config.yaml
num_hidden_layers: 23
hidden_size: 256
num_attention_heads: 2
num_key_value_heads: 2
head_dim: 128
intermediate_size: 704
vocab_size: 8192
hidden_act: "swiglu"
norm: "rmsnorm"
norm_place: "pre"
norm_eps: 1e-05
positions: "rope"
rope_theta: 10000.0
rope_fraction: 1.0
qk_norm: false
attn_scale: 0.0884
bias: "none"
tie_word_embeddings: false
parallel_block: false
init: "normal"
init_std_qkv: 0.0159
init_std_o: 0.00234
init_std_up: 0.0159
init_std_down: 0.00141
optimizer: "muon"
learning_rate: 0.00901
lr_mult_down: 2.0
beta1: 0.95
lr_head: 0.00694
warmup_steps: 200
schedule: "wsd"
decay_fraction: 0.916
decay_shape: "pow"
final_lr_fraction: 0.02
batch_tokens: 65536
max_seq_len: 1024
doc_mask: true
train_tokens: 483700000
max_steps: 7381
dataset: "wikipedia_en"
Each number is 128 + 24 x the weight over its row's rms, rounded and kept within 0 to 255. Layers, rows and columns count from 0. Numbers have three digits each. The size before them is the row's rms in percent of the matrix's.

# v: layer 11 attention value, 256x256, rms 0.111, rows 228-252, columns 128-255
# o: layer 11 attention output (transposed), 256x256, rms 0.104, rows 228-251, columns 128-255
v228 089:157166114125145124180108119109104142143093108115148149124121128133099158119179160129125120142166085167114143117053077118107121125097121166153170123139088122127175073113097151104147153124150128160107137143126119115143120104121121132144118128124100070131133091146127195100139127089143135169098125113119135182126137112135150159139106138140094108149166165172114105123110139118120121169148
o228 094:136124136117108124149099141118126162113131122133104136106117172129127105149168157154127167099138074123106143068075142118101107138119133183138133124129106116156148091152102126131120159138124129162100101189099193125118085110135110124132165099122144124151096131186133127148123144101100128127089111098111159153110098092087144158159134126149135146135164137142102124163151117130110129159105
v229 094:109146112114139107124163101111101139149129150116146157130131138098120099141168126109201155116124144132098169161096124118117121153136129115108153122096170133169122155138170149107091106121093144116123136113130131143133116071140146116112133113119108132136115112156160161142156149151114164161145136126145105139130115158135118134128132061119132155126124085119123153066077102144145125139110
o229 097:112103100160111110146129125142197122150127149166151121103139151151110142122132130123145136111120137128165135126110138132086109116122155154127164106157075131180132099095146124112139114104151185172151150129160103154148137138128128147133158141104129104126103145103172142140166145150093123168119139156157104070104131144118099145089152106131103160163142124119109161080157109146121143116086
v230 091:181116126079152158152100133118148111112143117116101092129091123150148162130129136106118078115112107184101114156169155113131103106164130118126156132151101177098135136148089125123127173172121119138126153120125140127140110104125122108079116109132082122123116118123118144122079143095137159143145129116139160127107171164133076119125154103126132155114154112108123121076182136108108122127119
o230 089:159121107107130111149154162146119121137130107128176119132107136140133166166148122120151126100142086150123131140127117128159114092106154131097168173128132160121090145116121106127128127145086151155071151152127101135082133128095153124119137105183106118135123134118106126166109142097097169123132103109169181153124135157131116137117112105167092151168123142142125102128167124139142166095128
v231 100:130115146093115167134159159153084110150158177107136121107160134127150100108123177118144124121113104084137107145126122140126097127109113087110137098136131146132147123150112130075119138147157163143121131148212122136097107130139167133101094092156130130133092154115155167142114139170146111115129125152156165129152126134125142163142153145133113175119169119187127151130131137120123126114129
o231 101:146072095126132104117155125101102119148148105099069133101153090118198118126129108116102090137079091106153103148131139127077152112138110131131155139123091159135163116151121113125137115113154161100158116132164115116142141155143140138140105143116160130103102097094148169147122113148152105156147113147157153165143127181130136123119124122136135120120137166156113132104122125112165135126111
v232 090:150124148075163103138161109129125164141135182161115107109127121118100166149154119135125143142131094120130171092147102140028145114163134144154153131124120105100102124098112135133148130169158133131202101054109174106138180088139110119183115145126129124139084102140137138171116141115136132138125128130142129089127123124129119126133122131111135126166128121153173106125112141125115141140099
o232 090:149131139062085130138148136138115106105114144169114106147112177121109107169128135125108150131126138164161133067202108116090174108144140132105124119136153118125123079130130151150139097209133122134147141131133152156097140113100112132114138103199118106109123104178173144138156090163153109119114166115132130101115125116148135135107154101107121157156082137141172115126130142128099109178115
v233 096:188124104129112111095125118103138092117152083138146121118151145109123132116167138157141141112147090087142126069148154139094119099090121130123123090125119120153116164117110124072164159123131144102159119135124133170125101136128132188148163124151119145101124121087079162169142140083114103156171157117165156106143128109135151130134113123110145099181089067126108158142151101102145131141110
o233 103:149134090148118163141131142123103135120108146138138152151119113115131091121137144114117126112136109075191129052149097156141105150038128094145158141132135146097137125114144140103104091140145163117173143131132098164101115080126143117151116169161116109133137131110129133154178136135096107139143154113175148166160115152108106181142135097116095149100075105103098129102162134109097151139110
v234 099:138154117158107137111135133123169106115100110131120143129171116101161143126119135115162137152146146100128122119141158102137100106149134129111129144116140113144118117125109117128149130070151093103110137116099159183141126175116173113142095126130108078157101130147107145129117104116182125175089116115133111151136134146127128131111134101135124122131144144143134118159127132113132138138141
o234 101:109130148143110130110116130127169133141111117110137162113117149085157153089138128127136139121135121125171157103138121089140089162192116147092160103134184134134090134137074108112135135096169106079114133112127154111112087093115161133148137150141128094142136116146115129139105167141135097137116123121098132113142117131097165120096111125133113115148127166152100139158144125090183144115098
v235 085:128110178175131110158123113142146110090121131110124117140113157094155128098145111151172134121136104117146120158131113153104155140121156077169144159124139145135149122126149170143112150121152149156138139146128148112095154116130166115117159095151104137111141085131143103134143144173117114124124102109119129162105152154151179087113090148136114171117160169089125091127136087108125128124113
o235 092:123140185157144102159124127117169077117166103130147165141154117118147132134167107140133116112141115152147111129141137152107163116104139084123168153039108095105090083139141130146116093064111128170104177139144127139138143133114160114127165078122163157152127119127109169126156141146130150118090121125126130131157152125168158111106126165138136139086178114130119131131097083173148128137124
v236 093:150110164130169117125157141119102085118124128117136116156103168130119146153127116150108103142135117088081095135134148087146076130160168147077167126100111135118105141153130166158109131121113131184113122093153129107090130114121100152078150160152130123149162098165136160129109112106162098140165150182160125120095132103167122101123148114138160121112123146157127187107175079105160124126091
o236 100:086129099172150115126134111092109107132155068120151111120104130111114108145097135120128103097073158142165123139133116165114129142158094159156124139041179121110105128140135111161124120147087144166157114104134104131122103128107128132145105170145151089116140127152164092134145117128126116141133137194107173126082131120165148135131133117196114173104129130137088126121181112108136147119151
v237 089:113133137148093149135139096153167172146156092101105148127145121146087148146123149139105131117101125130138156128187086155121182129115135149137151103131145136140129154111079100150118121103156073141218102087095140084129132152145102162170122128103171125132091137120145132130125099142126114161106161102155102112132134126139170129112116152125101062097143122156141096129100137092135156118142
o237 095:110159198127139108134123163138134138190124117110096137165090132131093140139117114134120116143130100134103134127164102127164157166087104129090138120174116126139120140155098124161137153129145110141133170105153160140129090159107115084133110099106143141126106132122139118138114111152155098134102141141055101162133130110144180125111119118131131127064152109168143115095098120085139124149116
v238 085:164123188163132133104095164110102126114134097136169123109125124199082172093138109149130130150114131138130116116153132133135129113131128131151106156134178105123104103091141131151111147145104105096124072129103122129191137165139119141102142143114162176139129138115118143138139093140149121082113138120131155114131116154116132144145125134142112081151166159123087153166138107090104149119078
o238 091:123187113106155159107095138122096153110115125152125120102126117163095165134121093167126111163144144132173123113171108162151099112161116113108084156118142093111113148127174095157130125200139116072130092109117164088105119129075138142109126114113157135130108151054134081135107108130139116098150135118126138137153141130108140130137111117098121151149146128091139130150102125117156153152160
v239 098:108165139136143149146121170119137136152111147140151129161115146113118074119126131116220094165156168159141119110133146119146106138129130119195114135157133120166104161152127133089137118086116158139144167164152119136143129133115157154156109132140126104110120173145121129127089181068117125138076115144120167168106151091102104133104162108076096163110184115134091132136134124081095154120137
o239 102:184157137119134155153133156096108158159172111122160131097122138134155101111146117125144111118166114097164162142106121097096093151126116142163159170123112136205135157115159130107151143096139125162176143153113127119151134118178132148135183119083102106138117148145117111141142143081109090124131130120120137123148162147127074084153122120123146121127125148160114136161126092109118159119113
v240 096:083091146177096104170137146092104156124128096113162093138129133112106134119102165129115123133146129129143116108111129117104136126136158128179118169126128118135109142073128108119126095152161104110152135143159108066116158133147116168114155133155072133098138134118114149146145107128121146108129086136166106118126167150096143110165123125096118108155137147117180071136135107133165096109098
o240 102:134129119137119156170134145120111144154149167144143103128105115129088100114159180156141093127140129172094101098137126138095115141114119120107131140119117083152094066107131118103095082128139121130141113155161094134100135146110123097101131091135095081138104122141109134151158131106179098130145135126094113121127138156155132105158147125141130171126139093137125124122154086108128122120061
v241 090:123144129128138160153111138165141126167139164120073130101117143123123122113093122147119112139121160118093101126145136139135136119107122140116083143183132155097148121147118183123154151104157117109130103110149136126118133135131116131103134164118125153099088151131159129097109140170119131140121159117114144113103121121124138110143128141120132184144094105135130069141112105120158103148150
o241 093:141127162135115166135157120132136129161155118128146157096088183129117082122101161105095152135135125126082117117136089097169133108113131118104148136145130144136138143106115173119147144124124103132126109149133114153150155063111123087161144144125149161142143141095131194113108155116063117138105134140169114137132153105153138105124146140091139113112142115135136071160117165118168103123167
v242 088:144155139124141094101115140152075127142140104146133128136139160123119113136163140157122181117097069101091078096133128124117109128093140104129170139104125165148131117108127153086118189146146141177094132145117104101096134112105156151120134098145123093118132130131158160103141149134138111147153116123152119104147095104151098115134096126122139133075116104137113165103103114148193141117139
o242 097:100129079143101068158090153122144125114091105118137135117137117137130125122149111141156178078121084110105105123112129165117088100083116143173154118053144143130120093091118131121150140108157158186152141138146135139116136107143123137124126108092141088100108118153164162133150110115111154148144115127140150133138105104113112161159080141155116160087176126120067121110163148159151109120088
v243 091:134134135092175128162096125152101122143132146128111149172177129087147125162094098094154140125130113110125155144149153150092152147116121131150129126119101141106127150124134118112173164081158114113150103149151097151091150111143091144112125127158139122179129104108117144126133115113131168135119091122106113077168144135104106139135148131128106139132130114116125109125086093121155107140120
o243 092:127104127116135114138101141152104110153129127115141130147133150111143153138099102085130132128137137110096148134140143120098176161084084159142144120167113145143114136080142118115142099150132102130115145150164077129127116132126133094134180133154140146151146098131130156140147114117128130111138140134120109123130142135126150164161124122187129108109126146093134152146109112098174164160109
v244 099:151123185121145147138125129140128104121113143105111136150158131126142096081080162097120122110139120089123175150094134147132139114137118150096136117096086108122143153162117130123165140100134123139094198139135087132106115126112117104164136119151124110118160097100112136128123115140082106115180128145103122131137144091127069133166142130147168072145134121135123155148152103138121099127147
o244 103:141103168151135150142113147152116075087129144120112095149168105130145110103143157122153155143101133098104129163144139171098153128101159124150112167105132130108117146104124089127136118109100155142096157117116120163121126147127102087128128161116115154112131115131120112127167105130141099117184165124124147177149141128148142110133140103179069104111088130098161121132138060150096143166107
v245 104:074159151135122082128114140149136122128174160144120142121128123100145127152105151123160110125146108161124116118106158108180098159105087087115127158110151135119122150093142130138102101089135140110087091137123131125123114146132137098132087130094139136153175084131133156139131145103110123125126100178182162096138128087136129113096100119144150173120116133109121125127101125161120136156147
o245 108:110098122130108059098145138138157117142171157103167119101157086121133183131124126113141097131156127141098133118156155140145140129141129159123122151126125144104139114074129118134145112082147095128110106140160164087134170142144168144159126175100156149152128110138102155123169170129092117112104132174151129108125146127109113128138116126161132123121198110121124169163117153153122135114131
v246 100:144125138139163130103155128183116130150131143150124112126119132152099129081145094130133124129148074162126142130111136128105133124117136114145068102088104140123116149116122104178132143159122119158132116152110112120146155144101119188168157110134123168106179124125097127118097124128136116135143144127136126129129150130167100125181135166145133105114098143159123131171135101118155126144158
o246 105:170158104130150129133159162132107134114129150147112118151134101145140127146120133124122125130127124130112124121136101138129143173088102133163091111000134103132113154116172112153148130177157164087128143126088100106140105140095112159129111140114127104114132124158111091125129097139136146113135129139169108122149115127139105144168142091111159168122157145070130127165140095116131120182159
v247 090:105121122159143113128102149136164130131132163131121194122135156139137137119128159129095121130129085123126105087136123165125119134113152118167142139150094105159121145113072143107124116147173087111104137127131122108106106131098154116120128141104118134080119144098154126125135142141118146058111166087085094134138132124159124121080071144152113153129100082154129090164159096125107150119099
o247 091:136110163159161073154121159140192146143132138133119141140159140127171127109162142156083096142129093119112077103149123114142099080091107147138150087076123133170112119115134120116119117134155095136113178163119149139123130137141113096166104114077125165130146138163127184119111130132137152091094153102097136116162141143194119122117147118104081128095127091112120129111165143121117109106118
v248 096:146167121144129127147115139122139129152145119135125140134154149120187114153127190075114141135159122127154105099115120135158130101150138155093138106105130090148152142127178122117154137151139154130081146132110115145133099131172145125107139151143117117171109129072185161115142089134128139133128139138124144135167140144130155162112152154127128097107093120064100156145113171118147091155126
o248 093:135103141144145099121139156136095145158120114121092150171103125160115130124114196138142133154165103107171137119096104126135155102171132121145116150175128117137172136146143148104156141148121083133046136132161111125170133167182143151135130164106101137141117124133154105086119130136149093163166096100128103145155133114108163181069149096091129099119114118145093150066146153118100141119147
v249 093:136106135128148107139137128139124118164150097127150143151142137145096137105131134134167145151157143147115173083156120153137128112141123159166080133127146127143128103097073113176081118129152087115169141169155122158124095130137154139098090103120176164148160162128141092158135120146130082098101086101089101132088121138073071119134186155150095130179184150121129153121130133083139135122100
o249 093:108149162085140162127095170123065113105144133142146176135107160166119154082168121120177169195159116121123108087163122165139108183169111114160111124161131107122128150118144096168080107128159092128153154148137128143099105162092111100140083137096125112145137136125142110161127103142155146108141096112086096115161149134109121087143124123129148142158156153106171141145135130117092127131123
v250 081:125097132141143124170126138084118106172150116079070152141138119105130147139116096123136110126145126135147094141139085171134132106150139104138152156163146107155125132129125128132115123128148119057140117120173188145157164134134170114136122118148112155134099116118132111124120135121165110141119096155145147156153141112119117123094119150136102131110177156148117185104106104130105151116144
o250 089:133145147144142143146100143101122110125166102094082149096141166112101123108118137132111123156111111133164118118127123093154172145163116132112184168158187124132118147107129122159097167113147115106156167124163164101095124102105194132117121128111101185162115152116105144138152137122141111130117088169141128136142144130118173086126107140138137116172155163155113111126139146126144151110109
v251 095:139091118124127117116163151138146162131123092157161130151141105172101189109088116125138113150134093150125162130120098135140102143129142152131106108123110145151127153094160103195115147136130154149122131165148133146098127139111139125125130136140101134132135113116194137161113135122105131130140121125135081097135105126143133142167140148140150127107143118120107119074161120146144096111112
o251 096:100125094137117173118133124153126137135157077137161108156166127179098173120136108130094120138159110144096152122101147127100098129151154109154151131093152101090165142111131120146124151147134151115101133129109114173085111109120132086086181155126127155131134105169148114111105119147150162143148120145120141134138089131136135116151144112082204120090141120117125157109082118150159104113131
v252 097:097107104156124159095111132119133168159193177174122135121143153126105132166147121130119109145128137092091132157116178131150127125084110110153093131138156127162107112152135121136155157139109098110152085108115138105173130149101119102098115101110107164148132144163145124168105130131168140164132131172124177121089110137128107080130126104138106115138106138143119157179148105136158142089094